Weights of a small GPT-style language model, trained from scratch on English Wikipedia.
Size: 18 heads of 64, MLP 2048 SwiGLU.
Architecture: RMSNorm before each block, rotary positions, untied embeddings.
Training: 1236M tokens, 9430 steps.
Each number is 200 + 30 x the weight over the matrix's rms, rounded and kept within 0 to 999. Layers, rows and columns count from 0.

# layer 2 MLP gate, 2048x768, rms 0.0267, rows 419-435, columns 256-319
235,158,183,177,219,197,176,206,167,197,233,161,131,252,188,219,173,223,169,173,190,273,271,113,189,188,230,231,215,237,227,181,235,160,195,183,270,257,217,227,237,262,211,215,186,241,172,174,224,228,211,208,219,201,179,168,194,197,199,173,174,187,194,246
161,237,197,205,147,255,207,213,198,180,226,238,191,216,237,227,207,243,174,270,222,191,173,158,243,249,193,220,245,195,191,238,210,230,233,183,158,254,141,231,225,231,295,146,277,237,230,197,172,215,213,155,192,239,230,198,219,247,134,254,201,217,167,205
232,251,150,175,225,222,160,227,158,197,188,179,236,188,240,270,240,240,247,243,173,243,201,207,272,173,184,177,209,222,196,173,213,198,227,200,254,241,171,140,177,246,239,196,253,158,173,195,263,220,196,192,199,159,163,210,198,247,179,212,236,171,201,203
216,223,236,202,239,208,216,184,226,245,224,226,240,200,191,174,211,231,169,258,190,187,231,147,264,180,198,138,114,151,216,198,230,216,168,191,234,218,147,211,176,148,194,220,225,227,240,200,231,186,178,231,210,188,166,162,194,217,172,150,217,174,172,246
241,204,218,195,215,199,261,136,132,216,191,249,195,180,157,169,202,212,184,174,144,224,260,217,224,166,227,210,163,225,200,240,234,200,196,226,169,162,223,190,201,182,190,234,198,259,210,195,235,269,206,185,239,204,186,207,170,212,271,187,209,251,240,224
197,208,145,224,224,193,257,165,229,251,249,161,239,226,185,232,196,201,193,242,221,207,201,218,197,206,148,183,249,169,179,210,219,230,177,206,184,163,186,278,180,205,179,187,204,221,213,238,191,226,188,166,209,187,228,192,225,189,170,195,223,225,198,171
176,143,156,197,194,231,245,198,226,190,88,199,221,176,188,166,190,203,157,188,194,238,154,197,194,160,213,174,169,168,191,164,211,242,195,157,262,222,217,214,136,176,178,204,224,208,213,164,244,213,220,189,194,233,244,217,246,217,204,224,243,176,229,181
183,222,173,191,201,167,143,196,240,183,191,154,232,150,194,248,218,218,185,237,194,198,199,189,203,181,150,200,193,176,213,147,195,206,166,200,158,184,188,207,216,165,220,235,237,128,187,196,198,199,243,194,173,213,230,148,203,209,202,180,207,205,182,151
217,140,201,175,253,250,222,214,206,173,202,206,241,284,250,169,182,173,257,184,179,200,170,145,189,223,215,178,205,150,217,228,199,172,236,199,193,187,254,185,247,239,175,197,212,179,196,178,176,218,219,184,258,195,159,180,228,183,180,198,139,183,239,235
230,241,238,201,171,243,228,233,194,179,217,218,195,188,267,230,210,217,209,214,238,229,171,195,272,159,179,233,229,195,203,138,187,245,186,151,182,239,243,247,173,205,198,186,162,211,184,186,258,193,227,211,236,160,178,221,181,219,174,207,183,268,223,304
219,230,174,168,164,191,213,179,170,225,169,212,174,217,238,197,209,181,145,210,209,251,203,207,181,215,197,186,223,214,140,200,175,208,171,213,157,174,260,264,230,226,237,217,227,175,198,229,188,162,198,188,189,198,195,247,149,193,206,231,212,163,219,180
216,228,206,205,233,148,203,205,176,204,217,207,191,209,173,174,178,172,156,151,190,212,182,189,194,211,159,126,215,198,242,250,196,195,187,211,183,240,155,192,177,197,252,185,177,223,289,221,194,174,158,211,196,239,209,149,200,229,192,211,186,215,203,152
238,210,235,202,203,237,223,207,206,101,171,206,176,209,185,254,170,229,176,228,150,230,209,200,199,192,180,215,196,164,213,199,208,177,172,154,178,187,234,232,161,268,248,183,189,232,233,216,129,174,187,152,200,185,188,220,211,240,203,190,149,205,147,200
237,212,189,193,220,198,163,173,168,215,190,142,137,190,170,196,241,196,198,175,169,164,216,169,105,219,236,194,167,244,201,231,228,187,212,265,192,252,240,166,195,171,214,210,229,209,202,189,240,181,160,211,188,187,182,230,152,203,266,161,218,175,197,186
215,219,205,171,208,205,199,262,160,190,161,162,214,176,291,190,209,172,205,236,199,191,187,161,183,206,239,215,184,115,220,163,244,189,219,258,223,216,175,142,196,214,200,206,191,190,200,198,217,256,262,236,189,162,182,191,147,197,176,219,183,237,148,228
207,209,181,213,253,170,235,196,270,188,176,164,199,148,226,213,186,165,201,247,200,223,253,198,237,191,208,190,230,168,189,200,227,176,154,218,191,188,276,141,154,244,237,206,191,212,163,208,192,194,201,280,230,143,182,203,221,155,231,194,166,175,290,221
189,210,152,218,205,175,173,161,218,200,245,172,182,85,269,162,237,188,187,242,212,204,173,135,222,220,255,260,191,177,211,213,123,224,184,201,219,181,200,193,238,192,169,204,160,202,135,204,211,256,181,175,182,231,120,198,229,224,183,193,150,157,249,192
# layer 2 MLP up, 2048x768, rms 0.0256, rows 419-435, columns 256-319
215,190,144,207,248,177,177,231,209,212,204,139,207,166,171,174,253,253,192,201,180,160,226,198,209,171,144,207,184,215,174,144,177,194,176,244,150,167,179,194,225,236,237,231,161,197,181,253,214,294,206,206,204,183,115,143,207,136,212,209,206,229,206,161
191,169,237,195,223,186,221,194,229,180,165,211,207,187,160,192,150,228,245,201,209,178,228,191,187,191,284,210,221,205,234,181,221,193,183,219,195,205,181,221,201,197,250,222,187,184,196,196,190,159,219,277,232,231,195,206,117,205,238,245,222,187,200,263
205,183,219,211,131,211,207,164,174,173,190,204,183,214,172,138,170,155,194,180,200,192,164,195,217,193,232,231,192,168,189,257,186,152,194,197,241,210,211,179,174,150,202,174,166,165,245,137,208,187,182,180,179,182,230,247,167,144,195,212,190,175,211,228
203,183,199,208,188,198,215,201,258,286,161,217,207,233,170,232,202,155,168,242,216,141,186,219,279,196,168,183,217,238,214,161,200,145,199,197,160,236,214,259,170,244,192,205,144,206,273,260,190,193,238,190,204,196,179,213,146,233,200,227,246,240,177,210
234,169,274,222,191,212,211,222,156,197,219,128,226,208,175,175,191,159,285,199,192,207,176,239,238,156,202,180,139,227,189,167,177,254,181,176,199,146,211,211,233,152,212,190,250,170,166,193,267,206,223,203,151,131,184,255,214,203,164,190,178,163,208,169
237,211,197,190,173,179,170,177,156,161,203,193,134,204,165,168,251,198,196,233,171,204,207,178,227,186,172,214,191,198,213,210,177,205,230,168,194,174,205,134,232,178,219,215,176,99,133,188,221,197,187,168,159,234,203,202,179,208,227,167,203,142,165,223
216,196,227,227,258,239,187,214,139,206,225,216,172,150,223,174,155,233,218,189,204,168,182,167,234,218,177,151,245,162,194,221,191,176,225,258,222,174,177,223,195,150,251,216,208,178,249,199,186,245,227,162,247,207,222,219,233,222,161,193,188,199,235,230
132,220,210,161,254,236,228,247,229,174,144,217,208,189,233,137,209,204,216,190,189,225,145,209,240,159,121,169,185,190,174,206,195,195,194,245,243,207,209,152,229,173,193,210,155,177,214,213,204,254,206,230,200,214,158,234,201,240,202,178,207,215,188,183
194,173,196,244,200,176,163,262,228,214,235,208,175,239,177,221,140,197,182,206,193,112,233,208,239,205,241,182,223,168,241,213,219,186,178,152,218,188,220,118,193,212,193,254,165,212,227,176,203,202,249,151,235,185,195,205,174,154,198,119,212,209,198,208
238,227,181,203,201,217,218,154,234,218,191,231,218,224,182,185,150,207,197,156,215,230,167,138,194,152,233,223,218,225,214,205,135,170,195,245,175,141,235,167,183,164,253,206,190,117,225,142,185,156,225,219,181,193,255,156,257,199,259,202,238,196,201,187
183,220,143,219,233,180,173,166,218,198,166,220,205,207,212,148,239,292,192,169,219,271,188,226,211,209,194,209,203,150,188,208,210,170,222,166,207,164,231,199,194,200,256,154,214,184,188,226,196,160,229,169,143,192,233,231,230,172,197,207,226,181,216,196
230,178,195,199,187,239,191,243,224,228,197,223,164,185,179,204,225,151,178,261,190,212,209,203,212,197,162,186,203,184,207,186,229,199,199,227,191,235,188,194,145,181,175,169,222,222,239,191,167,217,223,210,220,220,230,231,187,218,224,232,173,231,173,132
287,154,261,118,163,193,202,199,240,199,203,251,196,164,226,171,235,172,176,212,196,191,274,217,172,177,222,145,240,209,219,239,258,204,187,217,219,216,159,147,206,185,175,209,190,227,201,128,171,161,162,235,231,139,161,190,216,155,243,189,139,221,200,241
157,197,230,209,135,220,216,208,168,196,205,201,221,178,187,184,190,267,173,151,202,160,208,171,206,199,241,221,176,187,220,134,227,227,164,198,240,195,150,175,192,177,210,194,119,216,229,155,235,228,198,226,259,169,228,286,191,168,156,214,198,220,188,161
137,186,181,209,139,251,265,161,226,231,144,225,164,247,190,215,229,177,198,224,213,206,179,261,191,220,255,180,203,214,254,212,237,201,230,124,156,221,135,95,213,159,179,207,262,186,148,213,230,167,184,205,228,153,172,188,224,232,171,221,190,226,218,220
193,213,209,184,205,235,166,177,165,174,142,197,168,226,237,161,175,235,227,196,217,162,246,184,141,222,183,223,142,224,238,195,176,156,220,179,192,193,221,228,226,187,185,186,169,122,235,207,187,175,221,174,177,278,274,160,216,190,220,225,170,243,228,195
185,213,145,187,169,179,258,262,190,140,216,217,162,136,236,173,224,163,200,175,185,207,192,189,158,167,199,185,142,199,187,202,170,193,201,196,212,211,253,205,180,165,208,240,209,190,173,182,183,218,255,198,207,247,184,208,215,205,248,217,192,156,179,194
# layer 2 MLP down (transposed), 2048x768, rms 0.0249, rows 419-435, columns 256-319
217,193,208,194,241,171,171,189,262,193,248,185,199,233,204,191,180,261,234,235,186,185,208,215,160,207,180,146,220,230,161,217,241,160,246,212,221,175,174,185,232,209,236,169,254,172,211,157,176,200,163,234,189,193,211,211,162,203,283,211,181,161,147,257
182,168,204,132,246,196,226,167,171,170,169,179,220,166,149,234,202,165,245,208,265,259,214,175,188,187,180,227,174,220,217,204,204,203,170,175,207,208,202,164,180,229,152,201,221,210,183,184,218,180,219,266,228,193,186,204,168,198,189,226,186,213,221,217
239,157,228,182,142,204,204,206,231,175,202,207,175,210,195,193,210,178,182,218,207,228,256,229,247,190,234,209,234,173,229,204,179,169,186,285,224,197,212,180,179,234,188,222,109,188,214,232,177,227,211,178,192,180,237,240,222,140,179,189,195,160,189,160
186,231,162,209,142,240,206,153,201,201,235,176,223,223,213,139,157,252,167,184,179,207,194,202,241,165,263,211,193,170,193,211,213,254,185,227,192,140,180,208,141,201,170,174,182,234,169,136,251,176,182,165,220,147,142,247,189,226,184,222,200,222,212,208
182,206,204,213,187,239,221,189,147,199,201,149,190,196,147,232,191,192,201,151,278,204,167,234,214,235,166,169,162,177,168,184,208,238,223,177,199,172,237,180,255,168,149,236,227,208,160,188,238,152,207,211,204,193,182,201,191,185,264,168,206,246,247,208
186,175,183,217,217,194,212,187,174,199,202,200,173,207,203,207,136,242,220,164,190,213,215,209,189,216,202,254,253,227,200,184,141,219,188,203,160,221,196,213,216,158,236,202,214,211,227,236,202,226,183,175,237,247,213,196,225,184,182,217,223,184,226,222
220,206,177,192,232,170,209,241,182,246,194,163,209,131,239,214,212,240,191,231,212,155,148,174,215,235,199,235,244,195,203,247,213,141,211,212,200,181,215,205,182,225,170,234,211,181,260,172,195,200,186,168,257,195,233,196,179,252,197,208,205,248,206,187
211,173,233,208,163,232,166,208,186,176,190,202,186,244,221,229,189,200,234,199,178,295,208,216,206,228,220,189,206,221,196,203,166,186,206,219,209,222,228,237,211,187,217,186,186,201,197,234,224,217,220,179,215,163,235,200,170,206,162,214,203,214,229,217
186,211,215,220,188,182,207,204,206,192,233,217,179,212,181,193,229,208,115,207,171,207,185,215,236,208,206,163,229,189,219,216,211,206,214,218,206,190,174,203,244,188,223,206,150,188,223,194,225,133,259,191,233,190,225,202,238,199,167,189,255,195,216,190
228,179,247,240,192,195,169,203,211,201,217,171,195,212,216,220,197,228,160,188,230,168,186,160,148,226,115,179,153,228,179,198,194,196,201,213,251,194,209,200,239,134,223,173,204,182,155,249,218,189,178,207,184,185,227,205,276,256,247,172,157,207,260,171
231,213,208,220,217,221,236,235,224,183,230,181,152,185,174,232,211,196,225,172,180,244,149,229,231,231,216,217,203,205,194,184,207,174,186,212,237,206,221,215,169,179,198,219,182,229,212,152,234,218,181,186,217,223,188,211,190,240,229,173,219,208,187,186
168,186,192,205,209,237,247,223,238,206,173,238,208,186,228,221,212,217,180,213,210,182,235,236,171,111,158,196,200,176,181,178,239,237,176,202,206,206,154,178,198,209,116,211,204,244,206,129,188,197,211,196,241,149,212,169,249,163,190,198,219,171,222,133
219,149,223,159,211,171,206,191,188,218,152,164,185,159,171,188,178,221,201,185,176,199,214,207,161,197,233,221,243,201,189,217,210,215,200,144,145,211,164,251,200,218,175,198,183,209,242,212,176,143,212,126,229,182,191,226,225,232,161,127,209,169,193,206
172,257,217,249,153,241,136,178,223,197,165,162,222,156,203,158,216,215,215,171,197,218,234,206,196,186,229,104,152,195,228,241,178,228,187,245,145,169,208,213,168,174,187,221,239,198,197,208,174,165,212,185,210,155,204,264,230,215,242,182,216,141,182,188
197,212,171,142,178,152,156,218,192,248,190,191,175,196,217,215,184,109,221,200,181,189,225,208,178,194,181,201,189,208,129,232,219,174,152,196,216,200,117,206,210,215,188,186,199,183,184,205,187,181,247,262,229,165,150,195,191,183,234,194,193,161,257,223
194,260,187,180,217,204,181,199,253,209,207,220,181,200,175,157,202,238,215,213,147,193,212,204,264,200,232,233,195,201,161,194,222,219,202,185,195,209,195,219,211,130,169,186,217,202,181,208,215,199,159,156,224,210,205,169,189,177,190,177,200,217,157,193
213,204,175,167,219,185,216,183,130,232,208,219,193,249,183,207,197,173,209,179,183,185,106,220,198,207,182,204,193,230,137,162,220,171,191,179,222,247,205,177,167,205,178,173,186,209,215,233,195,177,199,172,258,213,191,118,227,235,186,151,211,247,175,228